config.toml
n_head = 12
d_mlp = 1536
init_std_o = 0.00551
init_std_up = 0.0281
lr = 0.0016
lr_mult_up = 1.19
lr_head = 0.00582
decay_shape = "sqrt"
final_lr_fraction = 0.0
seq_len = 384
dataset = "wikipedia_en"
Each number is 500 + 50 x the weight over its row's rms, rounded and kept within 0 to 999. Layers, rows and columns count from 0. Numbers have three digits each. The size before them is the row's rms in percent of the matrix's.

# q: layer 4 attention query, 384x384, rms 0.0627, rows 124-127, columns 192-287
# k: layer 4 attention key, 384x384, rms 0.0591, rows 124-127, columns 192-287
# v: layer 4 attention value, 384x384, rms 0.0528, rows 96-123, columns 192-287
# o: layer 4 attention output (transposed), 384x384, rms 0.0467, rows 96-123, columns 192-287
q124 100:503432496621479493456525489404499482484518497458455510563487474494472484334447449535497519450547512506555430447448448525580485523466477381560571502617461556508497516463444582472519500519518497447555452448495463527443543426451523359591470544553507560568541407486411519449408486502554524528
k124 106:517469487556537455572456479416487486524532529451410519487443454544519506442496565522536522435579501490517443562444516492518492457595546463514499565524550424488502476554428499432481468470532515442541497504526466545553472525554504413433361464535617439493515486519503525488503475536539497393
q125 103:507490539571466522478550461425502597544526572548518606420501583476486451543499613424432514591506560495477533448488505545526519552538506514574499514569524527526545458469598469509514467605444410481561514360593520458588548597567571531483617394460512448408466521492509441554503447349420468525
k125 104:432552464492530507451456492464473625480532561486558563396559511447425445509491480406548510478525471470492552539531540513552567536561550559464545557452524478597404482463480495509569475522419475437543473439477464627510551514568505490540524401555426490376447532507463427532579478507488506489
q126 104:511506465477466443497535478531461430485442440530468470465565473527495512445470359386471552477509462502442512500388433466541538465491413599452516491380493510569457520564450538481577479406572536498434493580444519425489462387367418437493379522572458522540451435514520477518518595568463577463
k126 113:552472488591494574494543552490450512501464343566502471569516497529545570498469495488541453459594476464479467565476445513492463478506451474478555648496523529453461565567416488507557525436531386526501524558477380522554522475402526481528429544535540469499521398559553527465493500452511444478
q127 120:520560502533506495486561504480492430418585437620531502438519500545533488464577402498591523553525442485443582458563563515409503466480424584413488459471486476556497574485437604527462464499555521509459558577479416590528490515441444462514390472521535423493423364544438549560478534491489542486
k127 101:568586498498391497516519532511553440512542397529522423541550513565457603454453530575566495507497447468426504531534517590483453451455452493526478451510543540539509511387512425561537571543504599535604412560475489461471536386432491493455480500448532487523556426468467608659596503494526464532
v96 087:631519524511488506554562405568467500559498448517533511535510438610524498501387493574441458492517470481534530517371531569575492540482465547437502427486498530428425476433529469538450507455476473559491482564547511580506508515431487489564469485392509519498526494532554478508541485484664498578
o96 093:450474508454443520509400607492502504454465554469505549478485546448527518470467573450514478573425401574502487452477512396510493465559414525502489607525500517516514471524562518470456524494429468487540534475461427464466474549672574523470485505590484421499447471562468524620475444458477419381
v97 087:441494509585569478473474524434546534479478551462539573400426501507450487449555523470595558453471533591613545502514506483412381523445571406585543590512496519566475444523485513532576536539481497500503621514497491503513534486516564466388486611551467523514516516546566602500471437577537556437
o97 101:561513504443475559485601462499426482549548469547515390621584472527458444547436464509582567466581472363482521509508491530491568429565478538436508498452504439501490628519605512443447498544642541570388537545401463522497560351437400527519491450472557428455472570510428501525539570524459486562
v98 096:551542529525454531629459444548538442508425474450477449542457486504574531485523523559473466600482455461408493422480383427572471519509478406539507396537508362495524499472557416494446590418510483490461343500506521376465409462479449508523535477490600500497496544481477523461395553478565515524
o98 106:528490484496555505477558531581465474541502574542588636436457555516455411547557462464497469518540562522451575515505508580549478474548523472543472542464536563538491476501523494460509503519429463534557523526523513550492481524475592528484454580491359520539494462499588504524547478446485526533
v99 109:469423459501548487485474534518450493480383517526552574482489544478504478450360445473463521429465549535558494482510521551480414544508538440504545506510458582492512501521521477572470516501554501509600531503517456566495493487487497484510574462525447453490501552617499612499479432509553418466
o99 114:556499489422539407447537501584431461464546459506508438501571410514412519520481481561608474501568462469496492554550521489494520409606459512518470406460506439520501526530518472424446533453517537531463584591488582480534512372533426464469425502493497555558512395455541505590528508516456545596
v100 093:529504536495464504504468462535491459530462535435430564593483442484534548499521543471489469544471496484532430466546484420458574495511438488472538499543520444513462469410509470419441515472526501440444429432503513492409543460516521540539528552517625550495498518482484494518395608470565534481
o100 087:510514564496553620535518532519449531487500550525558542450446590478509433539521519483493508444542471524494653430486497539580467452459472511529495510507453525478501549496527461499605454478463508479470524482470451544558452604496498527577457462503446467444427565542500519498532465440500486468
v101 084:527467480419467519494494555538475500553516521477428588559520496476544505446503465382523485587511430483463463401547539522512627492488438436456528431515442455499435476388593488438441579474519495409510477571516512489381549541492534505560502453502507546485480508548449496451494582548621482579
o101 088:455557545479584542437486444473418503460486598402516487462390534490523525497518510516415446497489538528472561446401467448533429511491526574526499488575520559498477418492566453536533476514467501517483502525462510455533457532529523488521475545498451517553395476517575498553515464445488531363
v102 091:531462445400529445490505574468447561488554452486465514472474541521500457466487541443531573472502419515584471575518554491426337473508542550612529450506455552487508499593541457527508482536479542485544646474532503486563519528482431471490502436519418439503490547571561462551604433596495463469
o102 099:510517584523554510512510428564601419493535536497499440518500421438477497427513440530493521477522495425454543426442535509445546538514491537476542446512549521545501443452514473486473497497583550558393498616451432409404528448525517419465515498452497545555442407500515489533501555465498529486
v103 096:537566503524530543490541519463531506466542425539544441381500571461476487505499511578490477476575474544480570524471508508462366485477580586526400489478451494581597502605456539552484467562501507531524642467465461480601475491458500470531515455433409472503439498495568365517592391508451501464
o103 099:452404499543463496503457477488592441544521483485439473552580424495513519450510483484507544505463529486512364492488529517487568523548509436440521550476558462481530480492447555506478535538576530455491447550522475524441530472457492460431489501535585467520594474437466522458427590516499556560
v104 096:475462504562600521356491585473510527396412504517568453379499582513489498494461402537547549446454534597519572492515513531508453501556605399546431480461460522544533487551419523544559503523514451456550604507522461485602488481524462500538514537453477448533493475540546453451485416509446462501
o104 092:547448446469437400501511516530495442547576424525431470537604414524477485507491445558573485535512459448557406553564495513423554514556475501422493512465504463481537518546467497487446537474532550545477476497525565524506473405503476476456473513501558548544558482406438546552500518582491528603
v105 082:398571478457558524541539427558535473528530476529489460473469589526557537563603544628522498441516480505466580581449519545489455469508504532542438438477509504457522474556481559533517592448451500587422512557516460479508451544540515475491510526524395548462583464389538595491492362461436493464
o105 079:497485422588417399451449459482548495520470500435450451470561457497488499400479450468516450580494479461459421528532484457457514548503544514463476498476504491551455424432444537433473427534542420576592483475532595417412499426494551518398559516615520512518486519553471410468498594533508499523
v106 083:523394455546435561540491484546561510455563509502505517504483475477498461593496588536436453517527496469473477568502494510557527499562625529500444547438546505469469507527481547516620478537478585537423575447538504592527453462565457466457470535471459482505464507444583462519525418555419515563
o106 090:443523520516559627507465461444589496483508451493456473410498521489540596489497527478471539460432495528529603463517514521455513512377563629446497458519468465510506538454585522549481539414473423552526452528521525462450541528458567526508514531496518513435494550546474522412569505455507475436
v107 090:532428449435483571566556555499453508521535511493439583550516533503556487457469386485509463568581498446517525523475544529481521449463536515505575459478452534546543479444526468448561538586455513505522600456462437568477584615482514457519522471504467527514486491499514461487541426502600485501
o107 091:440466537521584519461377487519476460432437550487538412482452481441558580488487569558421479483475466562440472489443519403472498505498478632494463492501493521440532421424534520520431521495453470543492496528537531402470488512590560435490486532497532505489396395499471540577432530427501463438
v108 096:549496541473536478573484552455510549550440506490558517479466437551504455502437506479526549494520462586602468489464442445456449463420492469547539566479497467564441481575457490525428529490513507541504482431446544496532542487515615509492538599482517534521556487481470620502506532502550465419
o108 105:542523463451464489465546462474450525512520518586529486588559469519445452537475480492552541534532569457460472519513497544520567414567477479446525495451491478464516569499493553430509501594613575518480582529416403526507546404516370481521504409508547338465499513549525481547487526522446518564
v109 094:579486499673510518478480500511509531483473453449438567469459587461472530439455556470427543455480533505539519534480497467509475470531561389497531531546506529487466433458525436484514576489481501478528544425510538455420588464525498433462569534475553535576475602613523478505416533529503459524
o109 103:552424563386548632590551533593495355503526483503581481531503428495457436617530421521616492466555431437566601444534530573485508450525471533515498471463477416494528580551591481421481468430528543507443509618432503570495447497452515553487369573465430482513482480444478537549566476475504531535
v110 088:460428475448427548561511446508480494476510494517444473562552488465581484518528512514433469558475479421408505503509476510592649536499534491507464520483473469429549482491508500499571526403455505535450459421489489524433501637503425494471466436532495509465542506445422441504444483516564457531
o110 093:504494478583569554481426528504521402480476550481543592431371554532553544463496509510423463503491499628491564474483508434495384477485496585472508430527480542527469487437545479502459455507404424523593478494557598501492481528522605523472525582501454529545456452533578538510513528399541518415
v111 095:513519508423530412512473465551518503553447472506430474581503514583570544518411488432573503517536507456410478491523574490557589454548470513493476511409473464407483535468554477408463557482489489457477446571546505458536477606469485524553442432541550530464548504420557472474544643458550501508
o111 102:470533481502517438507461479425508560493517526421524475382493475456499516439492493492359345499418552566520473450489512468455447543432524529497603437580435491509477356478503570611567488492485470496615512459531530481532502547540556453525570558527462503511527518522597491478480467466486476394
v112 084:504507529406507504520451521514450527509533603519461548559457523505544519471460610386511551504511507542618510548534505555468486454425425565622574565505463466504460491454532471473564491537473489473539455503469499545373557549501575470483484501555563473520554516462416478534514621515529525539
o112 076:468549530530544587490522491494447530515491536479551469535406547516508463482484482472434500447510521464448575429404457467553462479473465513451533424522506526544445534497560468534570453523518486471431550496417411466522504467494434501594504465497494497460347535591549466502486481455530495428
v113 098:533603523363476484568525479506443500436520436658434538443584505506571485466450510525497418450532429470476570464552518574472382501492492596519535393523411549476531522543547419494513614469483539454600461586421473489567437511415464488486518432469436402469533445574531537425576461528540456465
o113 107:495476465518507439428458548529539473478489560390512478521493475485444512473542477514498450580556571494464431551405558476502513587580495424531481521492565594511485398447474546502429499539487480510511485558538514378423536498587605422471501499423443617628481399438509437602459516546482512545
v114 102:472509489497481543506546488524474510536481511479401540544553572502576519498548469504545439574514492499345464476550479473490595496491418456478473432520492510483498502463500460446461616513524465495449445471507456451467538531505502540538504490478606468429535512539389486503372514498643488530
o114 112:486477515510613471490473507518475519457487565447558508430433544498533498557514576456429494530484522553487607447496484494560400533465521509527547516557491571445518343455469521571584432500477534509597476498513563526557474593520589506495505502449428542567499504429555514480556503450494528441
v115 103:454505488521571447497477437460520485481471499470639547438428506517424468415454500483481537416466501524557487523435482537502459514507507401537565556503489560488522506469466575554513451465496532503586503466481452623495552446501516483462530528501459509518480514474504589504461480478386494397
o115 111:552497478496448470511536506551475500516510455570455520532534468503468472543507481545671565506532459442505475560574510478489516442601458507496407494473528454513482620565462419359448518477540489513413508483493499465495480441489409511505458465488544493496485488543462494528522475584545505640
v116 098:443517514545610546389520563535586485418528510550558455505493538541428503560442492578530579474525549551476578579517599565452437487524547458503373607401515542523600501496480576546545472540458442504542585514508450473582535505480517547496506550503459535535477508467539487429601467468382486518
o116 082:530469449499424402549481466447517531587474388463426467485608419504452535536483455511529441514455490463549379515561481450450541513552533472445528489463500444474496484523449513469469585470553515553520467470530571496497508421509463481467504522526609522487593485461487514493475554578518508538
v117 083:490511495436462490523552494518417500534539498516442578512464520515594514425451531440517479566579445484501413552431526479450513455489402523462507482505520560468455497417533475450466464525536549454525453506456464540468541539489392487502479445556507633458544480490420585544463557586583569424
o117 094:495600447556605460494394505532501507455468587486496475410483459459511538501518579478467491514455537501428595431532484416508491471488467568544526459529492523493511371523483514468516518518541503559533489544500580378575486546511509448525520500471555434515454439556582460535490490393499470424
v118 093:464583481518432595473574414493521480494654486500546458544495474563537527486560560601430517526625451485523550565452599512470468483472386621358486503548512501472522556476475527475530492583441565587495445468507491474468556514474494466543466515425463579458498497447521453571529489531447599431
o118 105:409497472552513507567381487474523529525413565461448496413476569422528515547463631379456471481427549545457460445499499407516502519461583470558483573472477447507481400467478559488534523555526459442538523510508511437519563578463494458529527483526570401469523521584446456463434554432499437402
v119 087:478582488418497479521475413456410457569484437553432481591454523494615488502466540542493466566488410431558495492463464449521533488477425494519598463582486385460472524489561478460496510441474552532403360517462539482390436485448435511492472563516527564508508474375402500463474579457596495487
o119 087:516553590535488589484504515528594515466461577505572589482453579493509453477562541461448514476510574587481581391458486489570448508443511541518452560501512566520470520450534431453544470537482432490519501445486393477533498523524547485540538440546478446397420529633617463496452491451530457470
v120 086:551431503448528538621484589477473508508492423408488539491537486445494461594556507464520491529520515548660459538444502412544436492455585453601477489491486482531419495530500523520518504537474544493492597437462564477544556523502647511488457559513409465489501495476536556480616504539551481508
o120 088:444539493488438506403518370466502482510496572570546469578486508513518486422441514512452618454527577431418525498470480514482569492514504583426501583514526527519505589475560506490494447569582519546455504531390364449412530411507414519468542463481569423471415525562467523471472530502420505462
v121 091:515517494463425545576491523507473570485455460532402471580609525474565483482485384488492496532510505477381529414479510534522556526449475500390468385458515476517558521552513440512450615419507521472447383554494484399495493568459480509611469438511517524442521486496384503438505493453526524507
o121 095:541467445519545419474388468465505440444458571449532552385421470519531544494525539500453434558490556555489450525462485499533407510489526510575532565548522555466499343483459530549513453543443475502630478460500582505532460531533629488438509541492442501617546440460576548503514461516524532441
v122 091:414429540562500551384463512507570511446543557516400435494517567471525552574493565530507547502474563539494496575545490495508455517577632475569367579456506536457511485572563469461490529529507460520417580544522536498462456530555481484440496567477479584483577557496455459508377442473525501590
o122 096:515499450485516525485561534469509492544479422469481427491561490573445448552438368472538444479490459464540595436482526508451552445452411495407646386468392434485464452470572545578636513465611522508506474485524491494500539407361501464497531567547501483527506451497521485481620550556490565487
v123 096:483550491459401459540488438533442479557424519477416548642515459556533506432538459486494490564458437413439464433496509538512577516456471419462560423566554458443503488475499414422451619490499514501518335523499474453367493542473486509550545474536555497488571503533437531522442550464626462520
o123 104:480540510502568493472488513520477506475469586431542556379423558443493490529531519495433471517521535534450573469453453504528467541492516524591497497556485567577480401476547481523542471495413469526559505502484555518526455541565592532493488552497338575513421491559565502490541497395500496443